Weights of a small GPT-style language model, trained from scratch on English Wikipedia.
Size: 15 layers, width 256, 6 heads of 64, MLP 1280 squared ReLU, 36.9M parameters.
Architecture: embeddings untied during training, exclusive self-attention.
Training: a variant of Muon for these matrices, 8024 steps.
Each number is 500 + 50 x the weight over the matrix's rms, rounded and kept within 0 to 999. Layers, rows and columns count from 0. Numbers have three digits each.

# layer 8 MLP down, 256x1280, rms 0.118, rows 0-50, columns 384-511
338491492558582515507523478451551434461527456459484463494487482541515469472586500504514541518524482469586494535448516540530568520472468525480421639507508432413506493564599481488471431497468506472419411495500571421411519488513531472481511568457446507543493491467483446435403551492402580505588533464467474525582560455499438453511454482460472525437415531514504549559582492527521554551421
600519473468519502590529455573501501505507538535459471531497602463403450460449528439346473478547491603522468475513559472532523457495476439435456343469569512492534564392487578546594600511481565502491496559476479538496497522529531479433500578373542546439508511544494439512560454523489555521515486579483488455438587499509496535497648471509528550416491555438484460520596542529532494446541
483548488469486500494559504553456576494516389614467479520498472464442516526559466559465431475498525477533467495494466470479451489483511502453530512447507526480463594525465587594438493424508466502535390369479541503535399431522485471489469592471504486460543547503394524492578510560419560632596537511488525538494458449480517505570527468538521457501463513524523501571516452419518521451473
536393573513487455519539442470462511595410388564537501552438499426481458552427505434484489447397532565521444482529513465497527446455589519515548414549452516445538654509560520411500556518504474413595441491523429605422455470534383477565485411486424448516478445391540523531458512439556420479495549448385477501459451577506574543507500453535537433501520432414523480471539527451512469446534
506502466375557469493485469547545415487449514632535532526543465447450504411472486513505492530534475442445483486450569532494590503500503559509499590562443525446489481464398597528523540580523518560444531496499498564520458498575529474552496431517397517495471452522537582470503514477546521493550571539437440541476494459510456602522642399495478481532479572509477545529576566520549482569542
503543486430605459460499486445488517485501506475493618501453479591587465421519402516535604537535462513472497621494426464512449539454478475520440528407574507589565345517443584531624471558465484493438549496516595498470600573494558516421476524515511513431531512324521376486458596575457573446503476569415502555520475468461544418404580487517519497474358527552474556497365561499450496509585
485505559568471444455421455563490438491479500547428483476453458528540504523605465474575580431496467416569609483519500526466544446436519457563500508449448453457510449438458585553494571442491513523384491480455537497451512447519585468482375490520479545503508565449573460527495519494439550530504487496487543577533577476477489486538417492502449484509502542530428536535432484466572499495507
460521451402601498526506615452507452470500527533494531499509572464596487640536528608525517535548558474522570539502532506518518527508464596426520548467380502446505403522489558404560487480482496488536490437506525451490610507590590506416517459606539515506538532454445454558465538532412532488472447437451396452477445494475552563448560500556503496505472572496618515507459535453397531471481
577515525487490511597486480527555482456522454473496456398534509492504507567375487526525509523502566568573455485551537496535530482443475525480515495507495488556523531450544496464465438497508526511510516575480515543513335434474459532469485574357520465470434494429416565582375575499442494497360526546435558367510572503546518563542516551315525622432481422497486464469517447399467463444535
495557445493508478433599417629537493453523469533376560517535447469501462527560524560483458456592495390485493500609526512536519538504532409484542552457381490505537565504537511494365546579486385463507513512456541550535629495474527517510432471555551432497492451454509535408404514515543581501544517511456596422569513503504452502503569477474517551560456486486420623491492537514539470463481
532470451503494581504478441489502361503554371616504397476470565445527536398514577493609473574465457506483484543501469486502552574502592599539520604429534446527486558591450548556533504505464558472434512442530527538515572527444537497469419555501426530451417493492569527537497544506532461542535457553451540519478523529479484447559574563557372528448511556519461551560476509672571524556534
466452406500499468559538517520582445448530552525547501529619458573462606499499657403454515531481562543444538453414419479509555457610440490599545533625513481503462382533532542486571458527528475448520423456491413482510379494495454436513536476557497433500502395477578546532450492478520562601469481494571471542530364487464504435464482498494456417570483530366502538503524490548429556498542
589536552493493529450460456435570544424570466515453532527509528495535537506522400559468354495503604478409596462581481575523549482454457428492473523452480444618487547524555553411568520532547524568571479597472511517496509424521491506487588477490583554509580552437523514488518484477447537458547478564526518418503556525492442597489631563473520523514562485508373407494407421610500499459567
543432546480497593487457457464513561334533534375514589400462595450556455660425417473432498535452439590508470546474393512558508443542554566434478506536585462552475445448506479522386516474575419544448543441460505430467509427455605494568566536445506559499522512494509524422532543508513583522502451630553555476511470521449401533532576418472436568574503472461449472524440426515478444601446
488500437476535430505488519447487508591531587483458539622490505559464484436541467518550614505522463514562544492539476489481472465546549546494471513491534386523504518577519420553520433418597625581539573518547533467533558577544483637532466505526506574401590507484493541555535526450507481497470532476581441489497637502535464438465440556503421505432480549536497409475518548497534513504362
482481466489452512490422601501536487518563518491502503489519572520528540519556431624507458541554450506507524528470555543515563526383513518529543506460469514506578562532506436457484517551565497565558551586540538464458500414550475516481452483461535566522532487495485493475481536541559578455400469393465504415479523512486512481468477593463419516445458504512594558463541491626552582415383
474458472546464457456430469583474411451521544470484466466504481466498487537451456520527502432455524446520423487482463460395491448504449494454487472563513497434496482542462453476497516524683448548508521511496523458441421440502466512569545530545497471454519448470516533484464534497506488490475591622481512508492517495562464459492430397528449457489497519539548490455503517631459454478430
464539473559598501475561444518496526519517478497511410471469502484519500551521529565446528537476412536441454510468434603488466487485400484488402402532481507492504505543445539444582446542493498536547551541507459602407574443508528507503529485460543518471458475553459423494522431450529528602466489506467476498448521571425510497509533503457487561441521448482505494512467510527451511522601
568522545554545538536475594538483415472501550472548534514488497436463492519507458506621483500496524484462525548461533546576445442471496584489490393529563515471544472401563542503421539530470424409418535524494518482456459398422523496523398471517469544445531513495555500521525468432487464470437504429526442530450526477501494503472427549481470478575434488398430541486458447438594479569450
453519488409553556492423398546475485562478466558501476460483551511549570571513546474488526493491521568496487536519504528560620589521537562574488512562507533489501534500502436416580472453361502460474553484513523548520512500446526478505522512471449506556503508527480491573526548502442524516547437551453483560581504514484442603562461507435492634495502488486549414523534464461448436490504
472580521530538615524372481486470464499543420546557477489406609440524445399524508503530443417477412474454474469516501527480371493505516526559593504505484468444483643522506467545558520451553532515537512479481476491509516543505520465519506438458521529501510464495558420477468492504540440532414502359490559498510484431488518447525508531545483556601505609431504483511442482535519520408421
590626490482513431538500509518527585432422584427652479593504522528491483553533506542401519470484484474515444566489491522470497620433475572394511518568538481583496538554473479527537441524491505568470507489464489482486524521443536502474498537469541555539469519484460454508528482506485562529557493623483514418468511567404548470507481457479509482539478515499535521507475427543417527507473
497405555430434420530545507540522413509419532444476502535575469509515535507450476541511432503484517485481501459493491452480455498516543488503538498486508472567527553565428476494529455424532441540532473464572479497413509479480522451545446581558451559566533530497413529534524454506486605424496471485486511471446582498560457551507541527493529579483521478509456523467449496587548449468497
449509532445617483504489481551402511488452377466415508543424456444493542487475456439526475501491501595567448546535450533445440408581538515472488516589632406509477396494515472425535454398455544400470427518413483529388522572521432504471465516493496504432532520415509513504557428561479514431536579532487502589516584548507481504472595475484561422469521546441477478578476546457530441576420
477431472457462468537503520503507419527461450489506537552613380455488439443560486413462611514480515425509536500461454417547499530473430431433470476457502524580548436468481514497568489464492481504473514644464457491518545599377511603467491439466566510506545484543615563487436470524443550558493556500521428571503460563507482570435453452461545494493554510516464467572573536587492460512588
422498494414531510601583524525526617502506535555448604505477524413454495423510391527501546502514502500515542451475518507452415471515470487476522461547475505467500483483475450501575479537515462429458370476551555523452467540590498583504500509456524481502518488518446523425650576453500396473456581516477493439402471464517456536532387507536581484454500449518437496534492546507501489493421
579519512490529426478511570503481542566576510512484425527430533515532533534461457447446480485448436490455440545512481539466479488523457409448497495533539478549440472562531467549607520542467535487449525513531511477470481465401537422494569463502502523513401529512470454489538548457425576473536543605449515478409582486437491468563501529536584455511421504474568449440509452427466557494482
517609515537491488599476526504548492436454568415471471574562528471459495453484473457462548402566502542510457582505517600453433409433524489461539502514585507538554559490529576517506505497608504415534513422490465463492517453498552499561551556552499466528483527558468531474473464549368538507476411552409514601509463449462486558564430512521439517494534438506538483510544497599479534511490
489482522469423392569568533500486492514530483491514555470552524480575460447532525451482557530523545463455587536524444520557417465471528459632535496459526487571606473580389493445522478462556522477639529498442500537527486443557502435486448514467550616602523556491565584495530533482538520642498544501431512586514465436495541468451474511526525520508397368536458434517507538520466553491542
490587595401409454515497577479510540410559545469517584449368524529538444527502455410512449438423488523475492502526485518478521444568533459546464460535491561544437475567427504530517567562568498603481440601461416489505531461458510520497484538528510522471489491461560599460551428508566452494436509485568441494440491476515517488442423448464508481531497511501517427468508508481523507527503
640544446602590477514435541506497461503441448450562508492475509518535499375519516577503497564569598454596521532519605433427513504473505552471506501588505533522437587546477525534499462428453495536484542501487455454540522458437475452583517600431476535469482454508487537512496479481483491431595506552445585502509487491476492534575537421585444491569541580420507551534550510479507604538465
495445504466499543490537517472503449544529556455507514499522487522594464535540550517577583487581427470437572522450562501542513588485496535349463452459495497448548490474482524474501486573505514497523372565447440445522466460497527505527513479410481525517495487547493410475530554463478462624491510492520429623550410476481361431474481482460463513537447502565426533546487440469516475491587
474485429500522533442450526543570443481434518531513478437450507425527503402496553470402547523457388517464554458466409500508494390476525502486433461520389423497432476560488518522519570500415505532441481561509466513610466483502472542426459474520509507516516439435512506491566475508455511504505495551444479520515439457487472455564498500500557456644518518516443440558485493491404462503513
477527507560464532505491510470515553533532543472402541527469492525491443400617530421481557464538536452555448561494454485503507555542487536608501558500402584499508553508442509584479599526534513423492475536517539577465490527527484479538544503482512524530490528491545407447585492511538442520491573467472519558420548501497491435485484465495532513510504498532540561423448476500548599522589
533541442534452508457552382529534468560506430488504441376522478495488456538482544463469548459542473447550476500463496589505557547501571506396478614480368493482500437491503557523583483543503591405450482504602538449517488485534491436469447493488555436408448492479521480526450415528480482541438525485654464467475495462452491506447591547548556574516469517557539462509536474460424360499563
462483503454514659556472375431451408492548480537501498552485520458475545561385523518616578525423513536443521501513443432486487608513444503533492468562460367501436482499483532466477560471467584545546562531485451539560488563531520528580520434472566455599425500448514510369496471495539564444501493467513569540416515518512526511447455498479459537509545451478474494485437502437604456473510
476548473570581456473529389570456443495470524512415558493566546538603516475507496539507508498405599504508588536535441561378497526464529443451499543541520462545515538571469424503451493393483545559452518532469538569493515514464480532529513477458496514484484544493521547526533489482446541507460542521518454577553550608509590627465471529501556428440495477515522465582460505547521506479443
443569482534531494480507522427547493501510542496504584471481497472521476534547479557489522497552491473546585531488555497548443446518499469480518472550502675519458424468527429507518548476520495459512543483552520548539488576474513541477489443505433541461548525515440564577558492533498415441551544542606484585516495477515451542464578387409513430488530540504550553509534545535499509465507
456606500580551536560508478498470495557483543529460457500501535497458585475496562574573483538494506472546448482591557520522581532489512511474508466548477477511551551494555522529528402447401534563430492520437495429564439498539456526589524491492524500541508477516513620530489489530530461503495579455493401465395503527475568501553474615524540464493458501446557476462566527519603467525470
502570586415563457492492434477525573451550547443478478458565504523480473511509512472526522545482475549324481499467487531405502534448519478599476484518569486485486526569492497492412579526504508548496553508333574557463435520427505618515499448431645490528568520487461476571533500492506554536577463445506502400509593523523559465508454412534486525565439448501454486480416445469461534460378
406464400541518482487459396549363425515533554448408555491483469472530560488454589539481544618459518513528558418408547444515428475478593451484541500527450484605508490540604517574557547451428572460474513560530466539565442524385454564508513401426532520499492499450546459515504478533501456476374511485499571485465410480491544432448589556596487541555528471498575494436514435462511506533557
431439565480421503462505378522490491532511635491511447497582495509474456529535471420586563563421522570435454404365552549505494535494567558447604492449505546557471517482418503538441505512430458570518517508458522447580560455512488583481563520559619438558505490481388411550464521540504533440453549565430468500539487518474520550560456500488483490513516507516501480463515423554527494391545
617533427466552488587569433480454541515457552435531415507522428490538485584528508468567504478501512451471516422468480491555521468550438435463457496472477585531385409413554550509542569458502653508415417423481468481543496435427544441491467607454477474441496484502529433547571560429506509508511550418520509521570471464487460495484471531548477477598557517581464524553460451440466495457535
506456433569455510415512542485522589456556451512479437499559477486496532579479471553525477483548490501593554499453507543489520475493538481532579526392562446466470532529456423521549501522459525568440443451499492537494417522560470495502539516472423497524519494538496489490552467488475487491535455588498487519544532370481595544511483483426468435421487486493535504484470514551503525510487
491525382481506523482457545487512549531527588539522529474501489455498573465530481565581480553582454588367402442443539495557522514498427502506466468497514416529482432454536567546539439467515547527495536500589524524494488485616491483546509446552546535515533549472442494436534439503481469432469482461458580544566469491464383505465587444517586454543469551469395532506490475562483494564516
534563603480481574542457437498522441558527496553490521458456536527522484474480456412464610480597488546576468552480508416461499352456439532511449542497483461495544525423512557615501418461470459535485490524421516502481504523470498425479467514439596553487529508421429469523522473489560439538504476529488428596486463498464494541619523497528469500509464503556442502489549400498556550447430
453505525458447494462471481536543567520534593501562555478540483479467572570474496522533590556444566505534537504602538481447497400463496535386537485528477496428474479508502385474562468452512469490524566512584444510446483522592507444594564596468485490505456547469522455472482547397578529446467571569484515439525545521500475502516557567527429508507538627529498526496425521519456448505569
469437499549539564477476606506436504612473591514546425459485499478513482408509590440494476577566494456489490493480580540475527562511476575540482491470453523542522513513546545480559526450526580584585484450516499593587478496500438446495490518505512482473466520554493484564439465492475520572532527500493539450439509483526508523486537627568527496374469567474564528533496496500556523399520
472379440568515461429536443454566498539555538443593510529465595540527462479457538513498593499439495579489496557476569513535503513464536432502516485498545485434481374487514492527479494424532472427496418453524478440416495464457512500560489551491509508565517495575428359511451481471517489405484484498561454647559494474410352460549473444551503518617511546513434502556424504498514450482503
519554506431526391496486560481473523405464508524536584418504606447530492507468507444413438477473508511502493451474495560510530353524494423621484507516581449468493528551484504528579455469498415479497483530492439523447549581420489498531486470449503544459582507458564472469464521546619459425485495542407546561462515475555478573549476424442337447476521510543495409457504484528433503609492
459585523525441526520498461540579520512548524552454472556529444524509595503477554511503498490484551490464538459569464517538469499505453430474498483565505478478571520534555502526476498485519554540487477481514352440505487456489437456442502546453483514551569488540534512518400460433555497655409531542599439558498469525462518590669507533545440526471522467483592505431550545483516484475542